Part of a small language model's weights.
Training: a variant of Adam for these matrices, 124M tokens, 7575 steps.
Each number is 128 + 32 x the weight over its row's rms, rounded and kept within 0 to 255. Layers, rows and columns count from 0. Numbers have three digits each. The size before them is the row's rms in percent of the matrix's.

# v: layer 2 attention value, 128x128, rms 0.0836, rows 113-127, columns 64-127
# o: layer 2 attention output (transposed), 128x128, rms 0.0763, rows 113-127, columns 64-127
# up: layer 2 MLP up, 384x128, rms 0.136, rows 0-84, columns 64-127
# down: layer 2 MLP down (transposed), 384x128, rms 0.0891, rows 0-84, columns 64-127
v113 113:130160066157125136130122106092113114123116073165159122194130077174107149155110215132112173125157107116155155126096095149122150119121099136150096146048142123166137134103139222055094078117080153
o113 111:111131088123127087116094098125133128169120154105119132115129142204141096103161093111109089157131121098105143108136111153169142108119144117113185105148111137106189108172127013145151191186145109
v114 125:130133165107155164213115102129141144073092123092109149137102126054189034105132131126131073108067157130122088166129159127125117107139178091139087090125119109094131151127202088133183116153167064
o114 127:139093149108129160146144120132142079112109088217108137207152099103141230158121133077185168133173083128130106147135144131056119108126144121109078147102142136153136088105117154097083106136130170
v115 118:128165140128163147135110103095142162111102147178154085057156091129108128177123145149104104137102056179132130177168070156139138124146098171065104117114163099190079179131122162117140133125082104
o115 117:079082090097116106117149120151129111144084152098150136195131128205174143050157117080143122142119142069133110121096134164156155141122154146117232081117158119106142122120121088160134159164184134
v116 132:151085175122176147147141104065100093080123141104135157177141133129159079068148100145124111148145081098111115147104174098153058139129175121096144148073167106118168185118078095178194142166130077
o116 124:125099121151097124140130077122116121120169156162042090114099147108135200177143145087139105074068135135116139207130146128117128123100108103177103114125126140197107037184138161110123152127144132
v117 118:165135176125151176122120126160086164143131114075079162096139136094152111112204059191135123157110166087134139150064169114187065105115112121108151156159170141108159150112129072138111143128170117
o117 117:146057116167140116164153125096160091146156112171199096084136117128105120205109107030143152089124106164122169147129126103114134119139090171144094093107115087112096072143144210113167128107147156
v118 094:166220130119156121129077081105114116155103087106115208135083126100103129104151110155101122163060150108118197122145106107158110109134079121116087112121172148203133133101134107090073122126147181
o118 097:099038056137170128145136131082142140166158151142161114069160129180146093190137075046144135121148093138115145128143113092124140120094128158164135108114136122026096094156132114125177147146142132
v119 132:102114074120099079132175167148183061182129133153121097166143121132101154139123156079111126091183139108123111019137144122135151173133112105127152102188082111108122100136131113188116195133177171
o119 128:128218171147129152108114147133078185110142111087106150080127169083127085089091129218113120141117147153120118124150096150113110142116121134170106182139136143148107193093116154064089111104081122
v120 136:151132141108163142180125122153140157084089074071103105118136176094174070130106121170171110095064200103143128127086129144133139111136119074109104161134198104122104149115166156128094083138132139
o120 128:158054161125126111146130146107170102125126097205128143179176119103119157186122118035120167132191080131143177105140128107056107122133104153112046131090136089122132096129125122095149124173145144
v121 118:144097157097149160184114131130177114158105116053169106164106194113138076123099116109139120103091148111100119095125139146151087139119175058116138150144121101100147084134126070169123143120172154
o121 116:181126168141117160140141146118137160103124103153066128121140147051132144168086126151127159116175121133138120119155110114055106145134097141179054175099134120132094170127134151058091092124098119
v122 125:168160169158116171117105114114060127131148157150060150075112122042140107151139091123113134138115139084106142188197107131173136102123143162118155056130087131107154121163149033123177191125101090
o122 126:090101085111154132108144104135120116105097132169169112111104089179137137123125133096198164111109086129113088164074143121167137139134179161109195124147128134110088065093111207215101158100123154
v123 120:111088112133123130135111154079183074139116180147139092115106085135100114151100156053101105097175079099089117124146109125092161175135213138133122134098064121152137142159109113184185164161119099
o123 115:112165153095115158109116103144080173101125155108059124143086178126155177045108157235141135120092159115126070137136140143128108189088136079176160150134139153161103116124105111092083147112116123
v124 108:176127164084207125124151150065128083172160157187154113105136122163093141120118103128127113126126050107102129076089145115159104169121163135078196159114157103152141164128077121198177189126176133
o124 111:115148125174087112123109097122098191137174151068090085059111202123150095134125148175117109080053171125134135162140113146130132158108103148202133100131154112166041104173107170100115153118126110
v125 133:113086137115138131143153139045185135151114153151145147136157100136131131116160069088105081127202113097130124128125123086093134128116146119119090167142094108091180202156084140217182187139149090
o125 126:100167112107100176119133109139099140084106129127104107147089129143134239105082166157143100091058135147143079184085160120152139170117158109167178134130117133181103100123088132060096162137153138
v126 113:101104129182185093153127107081159063075100108118148117156143021152115064120080176101115107102130095121099153145117126106122152149134192137127127107083114096135081206118105069159188122172133134
o126 111:074145125086111123112099080138074146160119175143048114167123175144189168071153114151140120124085146097104114134150161157142086164074119084143176145132156133180139021169136149099094188164152129
v127 099:123176161170166154121126106139069143090159178200072136101105111041116133136106149120085109154112061139138125185170110096158094112112121146162154090084160115139136153127121042088173148147119075
o127 102:096130072119159122121119092136139117127139124165162117129116100198151120106165101085217132141094131112122113163077150159127151124140166122075202115132125140121101036111120193180116139121144148
up0 092:082099169086125103175146143190129127183122139162093170131153087168134157144091157088109198156162183127078127094123128099162082107108093133067094147147154111135126099131134136132077054124178133
down0 083:089172151105121149119107091153087131125154132187124118091149142159129113203067114148102118086114116112137123143145176117087127055146141117132163163123096034166099116133097156092100087150140145
up1 106:077160141082186115104169220154076113164218118112100102161147134131131125131094080159060174155140135127132098091174159151109111134086117132156124127104141153081084163114074145174158147098144156
down1 101:135089145145120114127131150148087147112177112156146101066120103105138165106124134128166140143181134164113094176155098099146116195133107166067149092172086150123133122130167147171139116091052153
up2 090:121091137129162150161195091171103067161129142146154078170126119094082162112122132093091163122153079143167061128121167132094133097083147113092094100216116112090090157112099120162168143116151107
down2 092:120104144090132095112117080095088139117139191096113164138077157116109120103092107156108128142159159075129093166148134120161136145100120088149099119138148134135116142119172069094120117185124099
up3 115:110102131114124109151102126158143108152173169171117084163104069141087118165164089113128146175124085112097130161151138191174151095106204171117149091145104141141109077184122114129214109113118093
down3 121:077169077140113094151091151097122099129175101109142093142172057153132152134095119119151071185134111109110156186108118119078161084128106147080192140175114134104134112126166116092089129107088134
up4 106:134149099074128107071124150204152081121131134170132136124221189125120163106133120170126106146162109137123115192149150106126154099083076143121133123118083148136147170127119177156145122146133084
down4 096:067138121121072104121088099073156183169125100146110126092101153140127146081091133092146122073133139085122117166135115132152132118122146098170101174106100174169156067159132093079114122081093180
up5 101:084180138129081095176165122139147175132173143118125108122149113174110115110171078167108148171162085089098124114215134106121095143090136135093127113120089124102112054146153157185121107110146114
down5 092:118150157153059126156236128152117145118095119182069080070153082135154068164148114125150095132117122138183179132107133107089129146128100176092082127148120142090110103109095134166139135181157167
up6 096:131092141169136198164090070211114167135116150120087112142081099141131132086047146090109125133125117092103100145147098166111071132091150166120105110098165186123065085128087099151097096133209106
down6 091:130131145144079102166129120142159086167147107187123144062138153106141109114123066218139135065141148118157118120124072111170187139116110201094132127149169105147125117121119113063149133116113165
up7 095:126137126130145118114148136151100193126149179141098163150118107111080081087098055109069110114148142081112136114114122114169068118094119129078135072115126127186190134149114079098114143154160142
down7 093:113103135124119159118156132154145140069143136136115159078142095109119162097139134142119194183067156157148089154143091134097144141119114213224156175160094137128175075082145110143118093170138203
up8 104:084128067125126143136128144179161093145178098162167045143153130207160152154155105156097137063144169125104060138130192107128095112104171169148126170130090154148140113141120121137136097113152183
down8 112:158197125182074115078129142112137180112186113138075142103185133171114130168191166119161099129162174152113153066158206128131134160125143119138092155084150094166125132121117120132151110151095132
up9 095:058091160131106192144106132117086175168152150034128167157134136139111126131155119182091119104148118120165175086120109139184086094076122135078142155106101217151108109134145149113155142099140176
down9 095:142136145130095126069132164152152145145142162121043135147109204113075109117105019103150068105105102168098091105128161192058108091136103123087126179133150162117174101141153173121102129156115174
up10 107:107153145131100099129141107120161076105131080110093114182090136148152073175121115122149085074143159081109130136070139095130098116121206144079119119134174079189129107158129104133172097118196117
down10 108:121157143145137117121123091122149140118128121108106171085093085127153141034161114122133146105120168115117073123141133151128118109116144112093165117050090164135116149114163121134192066095151146
up11 110:111111139092178084023148121130126094146121120059129117124140119117119083129126138156103149091113167066087115135162060142164126125120107168107094140133172132122155104123091125120109127121192147
down11 113:143122109143149174136143116150131105130145163174147106118069124137097100075130135119117087171168112164073165155187062124044139107109125119119135101137163116095142151128199153185118147165119131
up12 106:152128133040158088173092156136136220112124089155141125170096087137065140090104087123139173110177117114103182111193126069188139108126157120088111138130197093137113075146136178103123108083159118
down12 108:161163121131155128149108080090122173166162159122080125151106068155108161113129106144156144122092122143121144159080120103145136079142095126138188160093095126155202133117129117094103186084152135
up13 067:161181088173177119127131099087104138148174178074123070110087139139131074143118102126069097145083188116152113145101155118240126117112124161119157142120101146128083121164114131114163126120128118
down13 053:124111082145130116153117177125118150134080183132134170092128117092097123122096087128126127100101174141112087167188114078110115100188086093169184109216131112142102093187172119152116092159099080
up14 088:104132079110128118143159167189063139158160105158131099089199089142059087084184108116134170117108152129143133083121166117157129083126131143097170090115140123103109130151119167161143117106168115
down14 086:128107125100135147123073114084152175098159155104133162087126137092153162114134122132150115156115109102094137109063079125115114052146142157188108155168115164196166136118147159134124122190065092
up15 096:030061119095135180155134118197142085153115091067172135157148205150148086132115092102121130156161127071151126139145093113112032082106107108131157129102135109165103144133101125145086079141155190
down15 094:086137130160118115101055141134124142136108150125078125128128159087115155161147191113161107177151121151124104102110122136143091082128112080118128142126135081124136072115178174065148148054105154
up16 100:112122141056131131168160108178112061124142114152146116159090141134098108173167109127101073166151094172069119194138112123177161093121158163118123140115105152181125133187082146089169110044074101
down16 096:141119107101156097103173125085137131105118101083137120121144118138128152147114192157089231150060131127131120108104156115099112090156114077158147154059115071116148138084154146093071147055211114
up17 102:089143121076190165099117108130112150104155135132133105126131192131146144151146085163049135122137156114094151127108131172126127139114127152034121159111166157143169065138070120123139154103143139
down17 101:133161109143183089104133168062113119122222136146186083114108113118116181168133173113132138125122153117094110100135151184140041142147114156107077127138123101130134140122087072116130152111145110
up18 079:156112163107129107144124215175132133084111038109099132149155080115096134106086093125178093102149134151109105179132093136141174113108127206121095131109197116125054113117118113126126118065133109
down18 072:136113137176145104113133150093108082110111140142181104124133170133141115119129124153194149109144177124165145107109073099180203070156167087141089144132114106087149110149116144085191095079096084
up19 101:112136091102146182161171149176112158065137071123148121167135154129153122124157078186122081170148145108131146140150121099152088088161106133124123129122133142153110175138079126127165127070095141
down19 104:103154114116137132120134092107161111126098117124146073159170164118122131141140088127083146085128105151123165095166127156170169121127153166065149168084063099143077110143104095115155095118064131
up20 099:130052119087119174121213131145140152145134168175144146185180139142141103091134080117122155081136085100109063098145104129115101117149144067108153116163079099118124126117159106198104128138125140
down20 098:176138130157138104095086122173132103113129164134184172097082150135169176137122095123098069154069093100099161130156102091166116075126129093137070075134099128101186075148120171158091082118123135
up21 095:084146115055130118141168172123074165196146129136088129157102121087132123130100143184132099126146177074103107114090180180111115137117161136137067171147159146144115161134175084158143122118138103
down21 094:119139158132152162116059110150194079118107147113125222136115126123084096157092142104106147102105114120127126133123108127165106115120142129062104154133156204151143066135202102051114143138174160
up22 111:133143100027147117108133129097137090166165115122159157147177182118103152093127111154125140152136094082122122165158163134122132076099163118128164112080124154178161081102136137147111104124138136
down22 109:128125127147046153068146170080130141066151141141139140156093156157138108157109139076155093099119113213103126171184119087112132116109120108145147108158111119159154168099100175146092183114100091
up23 108:134131160112125198146140143200120094176151117145148090169194113134137143095129110098121100139199122103195149047112142121136135095095123109090146142157084174093163155098083114142088117108182094
down23 119:200094114110130157109060166174166097124176096083065154111117125131118067120124220152064122099196116103101140115117084129142160126130132144119120116111128109099132112154135141110137115168072109
up24 088:096135133092100145123229178111113138147200080125116128128169108110094115147064094143125129148127153129154144116063070126120098107099149133108077131095154105137105143114123070097138074139162148
down24 083:129152108129076116113097168135117108124146154150116100142113078092131115180191115150117100157091124106103164156085093158148120131089162091125140119117086161142163124100180075194187103119150121
up25 097:150129065111099117125163166139057178120156098191154127171128197159095144182111108143153081145112132110155138141133100123188164084082163174105114123078076088148125114161099113072122115127140177
down25 098:142126128127103134135149105158114197083148150167112131136063149123091116135125126123095112131138097085132180146115131118094150132113091144162102157120113188148105149114130048118130161118133133
up26 092:090123151094141126098164135089076125109150112128100163143145151124092130183098099170087178093159133071144105123106047144108090143114123147121118181139167107160106182145057164141201093129134118
down26 090:164133124149103130202118213134117159079094118147082124169148118157158137123051140102139169174165123084132119154121161097147091109129171219187108173073103149074111173132103192101130049103127148
up27 097:129180125120152153137132115102131119142183181140115153100171150077103110160097097135032135084152107135107122128126080148217150117076132096105148101145086136177160104149068118077163136135117147
down27 102:168132127110148154125141065156170089089087132159139161149140124115129113086114146085123115095095077136094122121118136095094189122142173145144096132144075136125176178094154121156103081134087141
up28 099:046101084048134109127105210122118149112151095144161094134113096151141146087139112118148140146109158108113127106117121139116153127130156158117104157094202131124172108132073128164118129098146154
down28 092:120161148147090179133144115156089128153098110139108071168139201177135117132093110135121118137111032180112112161116118166181164118116098160117173206108137107117128143101112101178155151132177145
up29 109:145165093144184178086086121198138094129113190080150090138170161139144072158168090127107157142135108131128133111199103176097135053136151114135103121150138157171096120110075149125157117128095186
down29 108:114051140118128127215068123118138145086128078132106157112146130121115100146111140131121140103187222157216113137119123129085087116110127129167157153129197165102138137112152122183153164172134199
up30 080:147142105113148141105109142111109103160149119155132136125177114141087133092103114104081155154204186070116063109109133143226086091159149143107160128149105144133145098150090064169104130111186149
down30 051:115117144083081115104104084103174126140149124154118120158091149188096189145095154095131171114098091167104042117107138072102095070083119177080115148134136155116171103111103074137158092127143117
up31 102:117147131172108106089101150186113138109183122122138113167130188109106059108116084201128132156139174088116092154112180168117150114089196092093168146119126103153154120134098136111111093146126135
down31 103:103096175162096101109147096148199155166090147131134085103157133066149133171108135064160100126150057149154063129112119119164107122129188183159109173158082124068104133121116126166179114126109095
up32 100:137169091123167082160126136120117125124175094152114113140168171137170180164090076161099163153166129144136104085118122171109119098085132154125129153149133107126133141122152119145150116079120166
down32 106:172189093103079109102114107156090144096173101095162129120104124165145136166158184154145152133123108143133166165114106125067184145124117173153157121092198141159125138125121117112101063187114116
up33 092:144201099121100107073153156198074141160142079134079162188126126164123135064108100130133100161122091140139154131175115093153118119106122086095112140095144096144097154116089137172134099123131143
down33 091:119120198155156190137150133105135175089094125110159112151151179099101105106104135146145178124075155119180096130109060051151164107142090116135076092163127103073175079128109129100168151152145120
up34 106:077087123110176125136151179130095108160132126099139095141149087158088162153129183147106138126112183115143146099150120130189187126119109149111138077196095205161109102144112101120116113100081095
down34 107:219075131109121060096182107096068142123162108128160134136116085103114137113173148165131181120140136137102183093088139188126148112128099136185098142078123149170195075130098148142097129177074146
up35 101:138129114091143109124116171118125157172179124182113052143103144158124153159078123180115124169124191117100092143154076114118136131140163167073071131149168122227103052172067089132151108088095110
down35 098:131128164088129141121151103164117116151149146126114113108206139159188161028063144130153120154157155155143122116104124169104137061132111090148140159126178144093160131125141124201078123131127075
up36 098:126108078134111127066107187125117092170142164125138071225084110177130129140147131120124171155123134129146110112132176177143138099142133094062142170120091142114111083131121127142118088114196148
down36 099:111156114119081112081058117138067129125192125147156115062088160134082192185088140151136137174096181174112092098203117186168104111117101120132150132097094124173121087123111129158147131109202118
up37 095:168088143112178159114128144143152104144129163076151100130154111134133133136133081181095139121144100140134127118113106176168145053117118123142136163108088160147079102142129142191159163079117158
down37 099:135132164129107107136123142125194132092080104125094129139117148134143143112143124150152120125110120117168151104120092166088129000149128128145114160122089172124136129126118114100091186152135145
up38 109:108177140120179131152185116079082107115154081143167119120149102184150128147103152109129120105142079121080135153178201131135093118139166152054147113176096124139121073109158092155150120069148145
down38 109:143165130161130148172103130152196233157081106175185158140163165122133143185115133090158143089077101077155101105129107114126109132115120165137172154151114127132124069148123131035127126102122109
up39 097:075113111145148120121164125129105084178110104055093117182154178106134121040173109146118177179153100099118140134116178152094080109119183154119121115159095125080119140140169155198135138071179167
down39 097:174117131074095124127133100149087143177147113114178144103144116164121122119098102136200106056073097085133113131127157169071150055136125118128103105127177143153040167108120093098139086147179121
up40 108:160101115137161196174187119133095125139134112132163100142157130143167148075114099145143100128111129135121111172155101135133058112131102148122151084136155114144156060143171103183109121111178215
down40 111:098176116153141210163083121089072125145186119177110101059078153161159166153193112133159110130089108151126083196173116125100091131108126140094115101103093135120188085155144158168143109139157186
up41 105:033087081096100115071102151137124123155131111187098109093168191143165175154072092139102104131113160126132112176130083112163128118148148142065112153182160168164124063133071118159154123135180151
down41 102:183146165104079131158133199134133135086139113171086107136151137063154127134155205089095164109131137173119125131107123112138172162108172163191168120091160131115108151163073134117103163129191077
up42 115:157165069148197091114112150123131108169148066125105086127108141105112104113142114121155119112129107135099043163152130187088093113095178168168170134205153133085120108136092110188133080130169142
down42 115:168142154108146094079125153116069097102153171149143136082108101111097129088131181149115111202165068100128125101074167098093160087113073107156135133067165134162137098167103146106092040112126165
up43 095:118084141137137067171114055094120130142134144142188143202135227130134189149112093115103146132186132124110134119118146199095084091073135093088121163096100150100148107116144148133121108137182198
down43 096:151157133212104083151100151156154130155073100096072149098129076130157124151198107167146147142152163185143095139134119101139105141130147137139129048142167136110141068111147153139101161121091098
up44 099:068145069047157043120194146120147163160165184129064140125169096095113195108099157102186143139122170108150101081104144136183124115120101062089134097195080126156145115125113094126156091119150125
down44 101:173144144125115097184069110158127121139114168093190097188122108197129133185142115145076151114103168159142122165086112066102153049149142065147052134120168051089159092105136084116123121150168209
up45 079:152184166125135191082198180118098083170163119133130149140143093090150155070144081139114130136141155083171127106108137096139137080103144140109150061187114091076133142108077189153143162097125144
down45 079:183114191117105091105105104088127156136114152096118148097086121083162163146143143140108115124120174144154138124130169123157127034104142117164111119127126120132114134112132126118174255150123111
up46 103:139131094144155114108131150088116098156172115146160110134133160121160143120139136168097166132115107142130110110145127220125091092137149108138165139194110164085142167139186142135203107096185207
down46 107:175174116115101117038137067117116099129179079153108183089099083150073080178130130118169153091116118141102139186145143184096166105113162084092117141149175100123133158110145118132150102107119125
up47 095:140080109116212148181110095121167142168135113159166126122144123211127097124153052179146115087147145135089170177169103179136102079122155118126179106116139157100132124135099142157163128138141158
down47 090:128188097154120167119146090134113137158234120142127094062114124161083114118129130146140116081147081131104094115138103135089213101103095121146130143104149151087160152155097140122142136130105119
up48 101:139161104130175139114108147147106188110141177118110077158118173157117114146090163124108130105147085140179106149117141134190163112070128142135128101129092104122117113157164097182140085153184100
down48 108:113147140119104210125154080129169153169133092134104121162164202116133120084153109122116121197097125144167154076081165152152104147137100117126105161127106075069143108118057167148139123097108113
up49 111:032137119094125148180143113148066178174166170124121167136133122086089143104065101092097138173183161121136115101135175124096107120098132114086136143191118133183158136132109169170160109136219082
down49 114:154192106097154129101109168099115113125121149133133131128143164165133147153109097097101123054113192150151121061121127084100152130129169111173135161171137109142147089117106082124081125162133160
up50 104:112115080136104113139198113174098111149152106140136093170141107079126136164132137137158069107159059121136107131137123134139151126080162184093137072094107132110053090159105069173147155134151121
down50 107:124107138145071117162178086160099063156141075121153164105170140082041142082128173146102147153107114125147103141131090067117141115124120104171149144210081146100156120123127130178123107126147124
up51 102:121113116131138076145121120137083094147135113188092081114149071125093058204081107171111207161196182079096070112068126137174137101136131158117130106178121168120132079145109113115149103121188128
down51 092:144160140135097146111148103156172122104133121153117158137113173103153167148128092125151119093112172159155162096136058149162164120130124132089129149149177087183116118129210179112137133185097105
up52 075:115129119133135186139119160128105206142129095051107098112120160107173110148110148172062076112122129132129142186158096096097135112123093119189118115133165119111076162133149171135105176087120109
down52 089:163076117150165144136151105120165109187148122136139108098158095142098154119141165140086164156115097136136153129116144062203135089140143098046161089080148143093138160147146102129171103112131115
up53 097:125143143073110121046133144123120068131120136087178122116222179102153156111121083135053096114132117101080110110127153110170127086112123097041177179157123127178184119110112127108174105106151084
down53 098:138075106141143085097087108119088131115140130072124117125163133097118114059135145127086068129121123110124171099169103144137162086109121152118078145123097174063130128160111213080083059067025126
up54 105:136054134106159135122144167065174111153150099116206102113167218174128163111169142101084137102102093095133116096117167132166072134137175098129142151105102121169142148116109153194174102142162129
down54 109:122195125155113153067127117200096186074146094125139128077109106123118179138160149097178062119122089160124140108124104131087079145137077133093150104188107111087099072113141085124068104109083107
up55 109:148181119065161118146160120149093167091134173163161164142125204132105140154150103130108169111108082063051126116147152120149090116122114076121102144109177085113127085149081153148196129124151123
down55 105:216136145185131120106132140169067123127113115140079144129109103122133143109143189112131140105163082095114115080173111146109126098147145145098102107065086190181096122117128120107150169146123154
up56 090:098165117150121203110162118158152124081108148113113163165192073149144116069108153131158130107138123116164144126075047132161145065129090163150087079161141144190133159132119115107156130142087103
down56 090:140081170153148186108163072125108140187121130145199119109107097081130146128154164112134114117095107129150114103160132091099136171128105084132101152135103074132154086143077106108146123111059161
up57 109:110097134070147127140192163149093075118150133115101109197124081139083133099154114175095167147132125109154100160097153174141128117093144115105095160140148130129072137126077086129159137129138184
down57 104:152151145118134110191116123164121071144077108103090135147093103155079088154093155175117140143135128122153115186128119106182153206076075132085103084118104134159103117092194111101091091149126133
up58 105:099072123139196123113091142114168134138121183137119073139117087186138105111141075082081184143166131126113115135137174114173105110155188145093100097121109177174094090090105128134154119142125162
down58 109:133121123188187150153097138144110124162140093170127141122109061161095160152116162104179124116137146146160119117197080136055162125094123146173148099148140141142116109124130135125112162092118079
up59 096:111081131135105092112182145088068154151175167165101103175133114152107158114095125140156157194124192040128089154098117153104169105097166164087150127110121147164120064135147187120083108087206115
down59 090:140161133156086182144145116111136127120149158168139117154108082161169121144110139104170133100059146098116059160090130095172209105141064135111129127134133098149099159146154194115184050128151108
up60 103:094109179131133109099137110169094119139130177146156124124159149154145104080155108118134083136119197178057149182171087103134069085133147138114094120082047163134088151120085138131127123102095141
down60 102:156119055091102097141173163101115090151145087098164067178068148080130168156163186169172163116097123136191169094076128178112095135138115115165126144159157151112141160129123135149096102150161146
up61 079:145075176139178091134111118107085108128143146120163162114106121193051087156107158124145203143082101097141167153114159130133069092095102111124089078095086076141110140137136183118109103064139176
down61 078:151090141121153149160098155104153116093132070127100153126170108100130117097117106152138176120157086189158162107131139104109110069168139153118182068060071123144091130113083109075101121143112181
up62 085:113091108076144153122156164181153069165110072099091133124129117148034141155111085109113149133151131129094096144176118121120093113090134155174070104111092134167079114134113133127150131125094113
down62 075:160128101147161132149178101076102121148070163091113086114135176122117106179123183089145148126116191150164134097171088122098168106122048157162146108100121091141062143127161164191081078146167088
up63 097:065066111120118195120152166188149112181130113111174080161223102151120125078160142185128165137159092098109145100108098172163122143129156103132179140118172152131111058130179123154126149097159156
down63 098:120115166195126140147100109132055096107126102124153201129148142182139125123159137205101158148110168117129127187088051104092162110128177080141102142166149127198168091129178156094034097111127157
up64 100:068126144157121083119121093149061130143180114152131146156149142113153185097113138166143135176181172112035126166141133135086076107096142166144139135126077151078089093159106135100194132080158146
down64 105:112164143144152099119165162175159169167085092116143106184102110130101103171086192070093157133142144156146115157052108122143132142132089115147063127169130175078068131136092114119131074179123109
up65 098:142164121117167115143117077145108204191165093175109113178125195069090148131110120190127191131095141121135066117137117135129078122106125112137120132146107201128110094125116118135134092141138140
down65 094:128115156116140101082085155149071119184134139147107137153109162104073165124107101121178124136138148093127064162120145113117170066105046148157151155152147161134162091121165130220149033129170149
up66 101:127086096079176093135181137151178145153125127126135107172160124202087183119140075171166137120122102131120135131140130130142116102136132080097149163149161121093131081115136126144116110096117166
down66 099:116181162151118129171104106146120122065137102156123153170106162120165086140141105166127131150145152156141109123193137105137176044111209057103130155099147142095117098141139142114177113107069139
up67 118:113137136094170113192142105129124178097152069144161180134143100163146089102088076197168151138149163083077114155127121097112120092130157116124120125129171126140108110163128160153132155115154179
down67 116:140205176141152117196095039099142147146172128183120104115109115175147139129104149165088168106111183090116071168131046127133143092120165105136078144060146117100168112131121133134139093148110171
up68 098:158119144123144153156113130129142138148198143093181152091135234088130097125118057137124162109110155146126074157146112117199032089114111130154160129131108131133150151131162118112151149100145120
down68 086:071117174135115116068135130098149195068173122101134132095126127122141133154162146131151119150101108076159147101126142159068081115137120090121142094121155158089132152137143128100066088164134134
up69 103:096098114160124178093135235192146098104146133142110108090120130106150125158093115203064151138161100084158113114149122215160110103120103137096113146141105172145119138094114163168157115128123183
down69 099:140105118124181095179138111129136138128111140088071156094125102056083111064085125132168112097125165132119082081149151139117210091135141145142173110104142112106144197104101113111100101157160127
up70 089:121095125139189144173171149121112138160181125129126090163123165051143139102089167196094147114105135095121150107130123116118095147077137064164120130143155129154102177132135065164156159076115116
down70 096:160112144095122082150115077100143103121130120160132177100058078104161109140173112164160052126128165078100168173191112174065104065086148155152108157117106118186143102121126111123131114107126139
up71 106:116168155121153179165140151128079092116144147081095134153106097117098152182072140147044116091155140061124180144095125140133067117102149134081118129129153135108103134138095062155192129104136067
down71 090:156163113116152115163101131148108139100114206208064169101119176088141083152123133113156174137115121123118124163164079190125151117121113100096192110146133099179092093141168116148138158148096145
up72 100:158095167148140149116159101154073114138118127098173160207199112155114126142148091132082074115159149169061092126167060113126122096133123135109113111116069158186130166141148110095132138069100141
down72 093:089132105080128143137126146104147128119171200128145083142124174143165113158134141152149152081162130114178168099062168169109138139142127163137116157120187124219165097094123115136084087139031099
up73 093:132069148121160146094083163127166126126114172159097120111175078132063156139072065064115138152107179130095102157141215111182102082092179143048085144124101122137114124108128155119153095139182112
down73 088:140124136093199210074037120147108142080181104117121101123100140112111177137104155102185117129087149160142114135166131147179140043129178141092180177106073173077118147146165096177159077132092085
up74 104:142095156138136094168172082069082121135150114175101108199100109141132147119092173150174128155177156111097106158090095128133128094123162204031129128103092076132116084130133111100107118098154146
down74 100:139132119129139181080044148134139122224161147124116187131142123168155102113152091078139091105097118165102174140080119148154185129124119130114106134201134132109091105126168176166083103191166139
up75 102:131154096135143137162134104128121170221182160156117047143103138139123124166131095104131109094152093136098103100132137080213104114131174182043141149106139113190093135139138117115175140117172115
down75 101:101124149112090201123164128144148153097106071099223092167140140176146166135092155121146080163185158116088113152140149136049129127125140127193142078174121052100143157120184197188120118120081107
up76 103:155126058120117138172168110129112145187141105169113113141059180159071104179114151098137128104081120116119159144200109125114119120112153164113104107103104103129083128164078122108211099120155107
down76 106:105087103156075082126126120169126108131116070113142126151078128149101105129168180115164134137124115123097106109091133109122146075138103163067154136115142135109078116132158152136109194161174162
up77 099:100156074119127103115170220137106091102172104098183146144158088150093099185140087173170082071130093109144126081096108148214141136101099089136186070113111159139119125159141091106171137115109171
down77 105:111119098141098110134131175115085129091100103168110092145115085070169118136116202111162111105147158130123125131108105142118113091114136133171150130133058158048149113135092125101122084163142162
up78 092:124080136060192163100130151160159081110111108099166080161179107178099166124120145145108154198162128142120062143101120151121053106139113066145098126124105161136115129113148163100093068138130134
down78 090:112180133148130151127119081163130126088121148118103119130116125091128121173161122145217110144122158123125095053127155096122107000122135132164081177110155177142170080102121202143107073140106148
up79 113:131104124113108071090128164142103157157156091134103112218124186154087167166127050148119131166181160126140122068140155113112117091098145121102092179109110187104095118104034137134137068135150152
down79 120:147155163152083153117039149100179102116152107094078144157138073134118090137131089068164132119138163157102113113117120124200121132143131068119116174156141169075102138127091098147103159182173138
up80 065:142139068138127127133143123180117113110154114136158100147158112152088140112117136114084135133151137095118131135151121141176109103244149122115147136138102087138140115248119075140118145099150158
down80 056:078172165117117109108131131164128128127161120142093104114151127152125103175126115147106139147116112159069177088160094092073138158077132114099086111065121149096124176020117160138124135148145129
up81 061:125096175074160123130160153125142182105138092151133119146130121150099120151043109150110137163118138175155119137134155127169099119000138094098174080115098174129143157065117128098114075107136160
down81 063:156149112193105153142121131155105084103162123167108088138154090096133185139138121110130145124152137116114131088105126113149159036255138142166116123132125102152171137177087143147132105102119168
up82 084:142158122119137201095148125164078136102120101078093133162140133106117144138094124138033121132136142095141067137139130071162088094100132148164128066190088137151097162144114121108163175165118126
down82 081:125153148135124128182109046071117134127133125099131214162162098136129123081150130156110181171100127191143118165127140143095143109125059140165145179073108132128093112111145163077117092118054139
up83 098:103188110079081087104144165174115119121158091116160170142127139111160167123171158169121084140172162147151115111124111133134156082117141071137151183136166116133123109129098072136116027071119169
down83 095:188129173149130139140109127102131114122139112160051130115136122087049170097109097181083157108120194074138187133137089148120133137118134160103104204119136163099162134134148117104156129205086105
up84 093:143093100095124149142194157127102135102110071197185112173161131126094152160144145170116107080191111166105132126122139163158106139140108097114124097118139098139111077142114172131183119140163189
down84 092:138200098144116112152100120108072169119061172114167106033141089148171144113108119090126174131014173151097122148142134055122138132130123160096159087118161104130144129156166155131184134158157142